{
  "d_model": 384,
  "vocab_size": 8192,
  "norm_place": "pre",
  "norm_eps": 1e-05,
  "init_out_by_depth": true,
  "lr": 0.000788,
  "schedule": "wsd"
}
Each number is 128 + 32 x the weight over its row's rms, rounded and kept within 0 to 255. Layers, rows and columns count from 0. Numbers have three digits each. The size before them is the row's rms in percent of the matrix's.

# layer 2 attention key, 384x384, rms 0.0596, rows 329-354, columns 0-127
099:178116157116143083137117122094082105118107161068151106128134138136122160145134083123160112108122099053113120161155139086105151152139066155111127092184075112107196128158113210117213118157162093144047108120168104108079125099099122144155125194136111101090153091168120162172105155166176113095081156134118182124128116140151094130166143096142179078077142116157149166101154120225100137086110
107:106096110145103174130085122119103122090130089119152132130138106104097139162079103146115108172121134109128150172157114060179178185118090100107104148166153124090089108175134145152181138098123153155087101141106107142090110104144134139112157134114085110151097089152163073094120147132102128170094102083157164079150122161128106089187129120136131083099107132156080145153078133080120142090198
106:141148123130149108118145161167111145106154158191138186122092139106130071110153070118205110121120106120110134082108144111153129160142162154091131060116113070176162104099170115205153184154181100147082186074110157124126075138162119174077173116196141110132116144126113162109100122126103116157115182115111137150142160123105122126167183114109108151191079094096132042111133137163152093095112
132:084147177101131121099086159163123139099122175108136114081112151174126100144123100135181143082165083114161091112151141142153178137161129119146109124112118147074152087159199123117156104196145138172169103157173117106141158145106133180099121124169124124084129114113099073126120129144084144082135134156128133120153091085128091134081125138136162140031093093117117122126129144118167150097093
104:153117220104104128136085130140156076082161129132132153147108111144168096087053111128102113182127076099156121213135155109086137118143120099057125167091126108139208189167071168157108094123153145111105157118120136133091173140150087104120088184141095116160154136124127120155107127186138164160146153126140147110165150158153165078095050088128199112069127110169138156177104116165087128108152
084:075137118066099154122146112113132132110088172079083123151123111116119163118103076113134046112151118126148140159151049137133184150136164186183200146069087123086170169135081116076142154089130115124177154118124189133125146127130184184120128107145152173149171114109058161134135114147160097143150112144175092144134135081062099156108093134118130057170118109139153159079049173127159087081093
139:142108133101097117089073136103120125080123142112161123079096133135163138160112148138185105117121105099112086092113136162116179148112088111138129119132127171136111148084196116142172129170159130166140129088148138167173173151087107163155119095192147104119174135109123128130127147167144107054172108126208103156121098092137105145119118135080128141107064110105102100127139174124143146107140
107:134093107084091164102090101127123119113110125121143105109103140113162141149073136123141094113109123153094047172105205154144087136129077107129123110151153105118143184173129066091178111168137123174166080124085143127142142150135154118112108122118168086119128100126089142126088145130153119076073050113116174134109067122139144109134106111127167146103112086111161117151144125064114113158150
088:109140089122172106122122109125108152131176126082137147115167145118155138118140077163115136092099157118140119199097101097170138113117162106085138098142107117129107119127132159120177128113179145084092129109119121130140093116087147121134163181133079073173133149127198097119192119087059148161139176158100164150105126145181146152102139150148097132127130157191151151197143146135164164116104
118:117092142092126132125097167119071128099128124079114121106116103122181169185103146131116113137144126157150127119172144148169138163156073135123153192139117055127102156133148110140166094164192135143117068119144134142138090107162175099137128124143089114064183136151159107032103124122171140104087145137135133151092135098080144147080106114134130149150153100102120116177111154076134169119111
076:125107124113088058156178141115107143126132105126213139130146135186096122101151202131136145128116117114175166111068172134138094163106118111093109138107190096098147109154125151172139075097080165177050169132092066129104227083123144119109093156104146149137098129180112095147142186163130112160141102124123199165118109156151124090068099124169082130167132153098171143173131109182130063135117
101:093093067131113140132198101106132159144103164089124087154115154157162111089174136109164092089135138099146138181129086149126057109176180188147123165189093149126147162063099125170164185144114120099153124145143157115151166136103117147092151136153166164146147144163118160130154106084094145126135086159155050120082108109160134155100134131160107189140116152092148105129137116143071132103057
091:096106151142185109134131103131149127153105128059114168126142116121172112187121125152143156134119182178129113129157142182142149077140127099153155175130130162169028097129114161100124084120148164178190135098106150094108122066131160039122142096140144128127124097136134048153153094090064069161074168141142099135153119107117147091172126095179129129176111130110142140160102139153092165127091
105:118111138216148188114167136154110146200100114133142103162131173117104116129169140090129163113115143156094152139121152139149161081073150140120078135120140105081126106074139125074058076099103146110138141100140137041112140154117170109160136128132115150131111100133139148103125149083174144177130168131118151059131105121125104108150184145106087124155123127145125141103136080130135139114171
112:133120179155119094161148159108109139126063177099111138208112123080110140108114137101084146121147137206088146144084140109162131070148176146134125109143126176128100159103180131114100118117145145110103132087168166050102077129104157096113084127135161094108129145111172151127153111140098148132138202127088108140054131149140170106160139114183119116163113157140152192110139098087138167116101
101:146086191117125147145148121152157162148144160139185035100142108144089090149192159110075152104147167105088141116116095137087232095145143131109139126107121178113096134092156117224110084134158101112154094135136134145195146135065161169178135157163150106080171122158114077060133168055160136147160125150114139161166132112127173146154101103145134088101150112162105148087143120168103123159142
120:157095171151113090154129142138170125086116094128129116077149090184153074123110129143117096096142057118116059161189125133108129146128129134161159130194127139187131133153128136100221194159129149184149115132155072160154123146088128131146146113146099075121142088154103171132140123154117140122181107111076139128154138144106121129071099166134181168066093118099114080153110160151136114109104
095:155123122127116152164075115119124086117115162114160134101118076221056152122111174102126117179108120100129185112104124121124110151176130128091131140130090126111187086139133175146175142136138171157162142127148101149129113180154111172107131144145117130092118156149101115098195172113072160117116060121127110147140144080145127154132095111152147140108117124156158102161134103144129110148094
087:099119109083171108144076107111141156164081065118086103186137106123099112144118115079122138110136159101161163088152068138162124104141125132148096129137150120120131205122083127120124084130118111101117101098069115077160145131184164093106095125116113138118132087163141150149139101088092211188168109147099133207148150170074127148121182135164147092162120175102104150098152076099136131119128
109:142122144195150133155177104144064127134140194120111135080131162112179119163086177101161102137084143123134126115171122092102172120156141189136124168158122140126116105124094144157176114215145095164118064085102149129141163168145150119141127070115111183102181118162139138133136141087096109136150077093155142149116126113105116113136139164150171055134122126173087104158109147110078162119149
100:123149145171137161111186163108124106148097122168121120144128145101149074102139136095105135206142118143110166127109201120159092110162137058104136141158160142159117108148101120160108136144067084113137173124097125117127071105060125087143086191116124124141126133087112112187124140066120128161149098155113162066103150152152110146144208170089086139120153142116083158132133132121137108112142
104:109112173104150116046220041161137147082160114130132159148146076105090161176056101125149123132130126120094151133125094069191133170068189165101130111093081099161118147161073160131112171108121166152081152100138190099081160130137098117067173092118111096157164160128155157121074102131155089132167179138136135154146145139121152093117072128075071134152116112114088117157133107111141153127188
096:086079133132146209108092166121170161140178168074145116158111143115086165035097138135134145150120095197165120107087112126095163118107142111169097127149164136091128143097054109130156136103146148102100096119138134102111079063123166119085153167094157141112141093082062129102110087153126137139114067156079127058117139099097164063179154147110172166102130141118107152119149133028041154126137
091:202148126178143108143154092146175123136104151088145106134114086119135130056121142143090145108107010110140112186129138145124073128193130103158113160128162102105167132167135188139122161156155129136095131140112107097108076058106166148136148091128100095135119156177113108221128083100145114112090134127133125141084143159108146193085149126144116158119177116115142100234084054148166130148188
101:112105158124100155086014130174125110186124133163047174181135135130084126158119118131116170142091128141165167183130180121138155115126176142149135112125173113107122132134155121094139159100073096123160129138058170095107120155124139083113124181128133135150086126126115052105125137158143154170143113182095146114084166121126121089152164166125109073183146180143104221110095145157183136118082
110:127149079074108108135121112157106124141111169113157156187190059168067149140115189118159152130076169133048125134083111118111091130151167152110098125077176091124161068155102125119121081064078129168135182120144123121134122174099155120113148218101089104130108140106172119128114160141167160138197163181139088140131165171154089099119109142099095126094145164110207160115094151121150101157196
# layer 2 attention query, 384x384, rms 0.0601, rows 330-354, columns 0-127
101:138157099160156082120156090079132148139165141174107160135186122062122125092141089118119131131152159137148148101163145168172106154112131106122119158079109096183198167143123158090157130132117113107188127137058118063174117132111182152121133113126162132112162047186090112203127071090117167135138085113150104127118134119082097196159116126212161114137068067080146123112150092096080122117077
098:139142098159127123075156135114158147095074084091140239147134111079178134152054136095118094123121159054117131122194162105093136172041108078102091132196172074157151069148146131130140121039104150140087097128095142147084078143127163134136106134147169181131097152155068143173123098113109129104112152140069115178120160067084176088055142153116172175126132123133158172073126154131146113133166
110:090201187155095162073060181095118161117099129058147171122163172140110124137128202131126183095071133182120138147133091128171107207104070170114135089152112113083122162132100097144114126177085118161161063121117125140118128146117110163111104106105143172160184189116074167124141107140103151117125097144070162173199142080127135145085086125158106196137121141121183132101166228151138065134085
098:114158137163160141131185122138118157136184114137029091099129181119101125128182096104096146116134109194119125079189189129141101108118204114084140166073140080157136135172100207150187137166157207134142073155167122158113123074159110135107160116160084085104156108144160076085111112082096154101138133103151144107137099126100152145190138108143168129119094107143150109143146116055132142176104
114:118195164110136114120116163114132139127129108103151128144120111078144092095102109098141154131131153140135107103153161103149095129127108176157181148092169051080129090085118088155072073134048085117113196148132097078093115133156164137176163133143131116147091162103172124129132171124120103134105115084075180145154114155181120080125089181082083135184165116173197146134111181123141090142151
100:174115110144128086107093156087190122073100116098139126103161172154139151136130107159145131130153107081155163117124092127106097114000126126109100088211142164095163122136100132091133110149114154148127143156126166126113164172159139139059112137140115097206144126194144135121161139122116109113084150128091110123099128083109156166107133135113166127136081090144079098130164107213139127148141
096:052140114127105115171154147163145086092094143108114124105093125091144126132096086156159151039123130158165153121096079144111112146161110162147083152126088092074178088039141146126113108176171175131076143154122114127168111168115150147169144152079155178066197084088141166096156158101119140071132120182122021096121157145092124119110109182092118090141133144088145121061148145103152138152136
103:178125135125113157188089082179145117141205114131134144110161099138073126138099165129144101192168135143139071111158174119106125158165158153106144123104084100174083181185115128162136092113091152092161129106176124140154151074151088133116116151163146111151152108109158154128123133151079115172136125192159117156087218165119106150178182060129086090087121129156114094142100128106135130088120
099:138099160124138191119170161050128119128102120096126097102134141124122139151126142112106160131170148116132094175115097153094103149132129138107136122141096140120117137158128087130096157144125106139068171210123111128128087173113117122112085163140175118086099125132108104176067108142124172128124181155116168125106066072108200183077124139134181165159153090138158119085163102217118075174124
145:114129161143090142132102156076140111089119127120157153099084129114168106151099132102124144075087052129133107133120073178095157140142086100143130122129084147149140104116144136114183078153103121183114119148157124177190105159150077134120091099184163100119152118159072159071119131174102159108153152190186145076122146123133124139081080139133174170121132157066058107121203071101098125132143
093:230167124203129114132068158154165109161099155197125125169161095114077100125106067148087082131109102100144126151124149079089156129178114099161128169188155148110110078129113063083069104143162138087161194121134125146137171185127169126117106159132126157136161196148161139124077154184116102112162116120102175157168097109087162138093115133104104179123130103108123139101131138143145123166180
111:152108057184115134105146128124128119132150118114071111145089160143119105138114101184147115173139209159123153165111169100133123098127216144107118163116152141149094225126161095133081116127150147092175088090131129096125126168121114137091125127087093098137128152153169131138183130157187120126225163130115123145088039157113140086125174073114109141128106163214135141157080137150162155139113
115:127066120132142084081152071120078131169146103140103124193176076102061159128139129112101148236141166167172142152165152108089109125133198140130122165116101122037051185118082183107115131083128123065146101073127060144094092136161122160130162134117074126133147184119169093167131138126176108145128140096137105177065152126119104063170155113099051086163151120121122165168113124178160155171112
101:142074129147118078153087098176102092134145128092140165154179079145099182129139147119107078166120181156144106181153084120101106120162173176140134170155148079105108173162168103148056144127169097094125114096119147090136066089118089105043180116098115085173068157120181094132110155117146100205151151127126121136165114112128122150098158118131102165134165151117192092096127176153111117130171
105:094109124129085101079115137108161183118108138073131152145085095161131143156103134155114123122117106146074185133094116158118125143191120082112098106148123112121126197152107090148155130165155164160082115142171182140108114091193094110114171144135130180104145171099091088101097153121164122096161147083166080128113116057145145142113134128075100168142153156110104141168097153161149103148131
102:045102110190130220130137123161117112115087142168088129109119180155162196093180150081144160077185099116128122110158133180143103110112131086130179130148154129150144163080119146134098120177129106178090103054120126090141110157094137098106168120136191167098129151107120145133120121116081166097168073162155075066122117126105099146131085112092108087099096113113126146056154105135052084143114
101:085161139110112091103052135135193142206091121125124159086156145127153173102124142175062076139140106114140146095144100202127158137131166128144161129157118096197152151101088142177114121161202103116129121164148165076143147131102141153079153116193119105050156054114071115154140086139103143103180130166163050115158175130094114118118125108144136144114133122100130143099083104056094123110125
119:147133063152159102127099054160107130118137108123092164166138106103083148136164142120103114214185139143128092150131144106128143163132214102116100137076110156123101174106122147047121116132157172091194100128164086073103166055167178145147142131093122106139106122151177161134142154110139169183115191139055106149108105122134122090164155155191107163142146178127169099127156169086147101152148
105:126140166107094124072136083109105103159064152076127134124166084102132116108158135104144137100169125150162144086127139205122114109175145117176162043230098179137129104153043129126144123119151101169187139104151119140151152113113126117149163097086169149162175102179073181143085168090108085127154111104109140163157095115120083132168128150160179123162132084175086106205085091130145132141184
100:105082119113078081142134125127142164096130131182138126156114152184093118143107178120144090152137150143102080159111198090169103085143163106074111151111094136112125163151111147144145106125115135104170206068144089210124151083147189180101180157115123188089158113079104119179144125144156092143142081094098108154213104175119058105153151137132075108080179161164089130155083160133162148132102
094:150114124061178126139114071112060111135131151146105085122123103110155133157128109109163144176104159220100098160160174106117076181115146111156092120107114145109163096108109140175145147142142121168077129093099099167134151156166164114159140146131120159144109132144180152092127164126130102143085124052190066102128114146086235105153145159101151131115126145136121153136142166097168177144139
101:121169131100162139136126127108138139064093099085144166141149101100079102124143140132101108168222145144139110085113164077190175114131127105168136156116086086080124165020120105098126080154159193110130114095116152133118142087140128189079131127112143164138158139107186142106176101131213078097120132135134144127123121141165092150113088107131125102148094176113153151148086125103148124124083
104:148090132089152149165126179151080110104116168210142112124102103135134144190197155101087130092125076172165159193076113181134098124151123042102152119175095118165187072155093202117136141174099163129051128090137115136188082110126154055123136128141149090154131171124114136102089200149111143136123137158189175151201137133064131110148102116134119157171105114140143120184106127071130150132143
104:102166111083102134149076103140213128127189155129140127157195131104068116111105164140127081142206171175169129108149129061170125138111124090115122129112124099093133102066108099102157180100139172071187186074116130135096222122137137152142138143150103172059161085100206113175200097093161095141124093150099118143155180142140138089161143139149118105078094127135172147171116188068065139160123
105:175139058117147148195103131130096072164157128138132134138150122175138105097167161101120138142159095162178069174143141065129096112142040101134156129162166095088110125117085169119134143090071146163060134108148109136141162058116102103151147113155073113142102114113140135117150130146146089108066168134193126092117139122144148115138088113165152128120158154159137171046099122129084148122132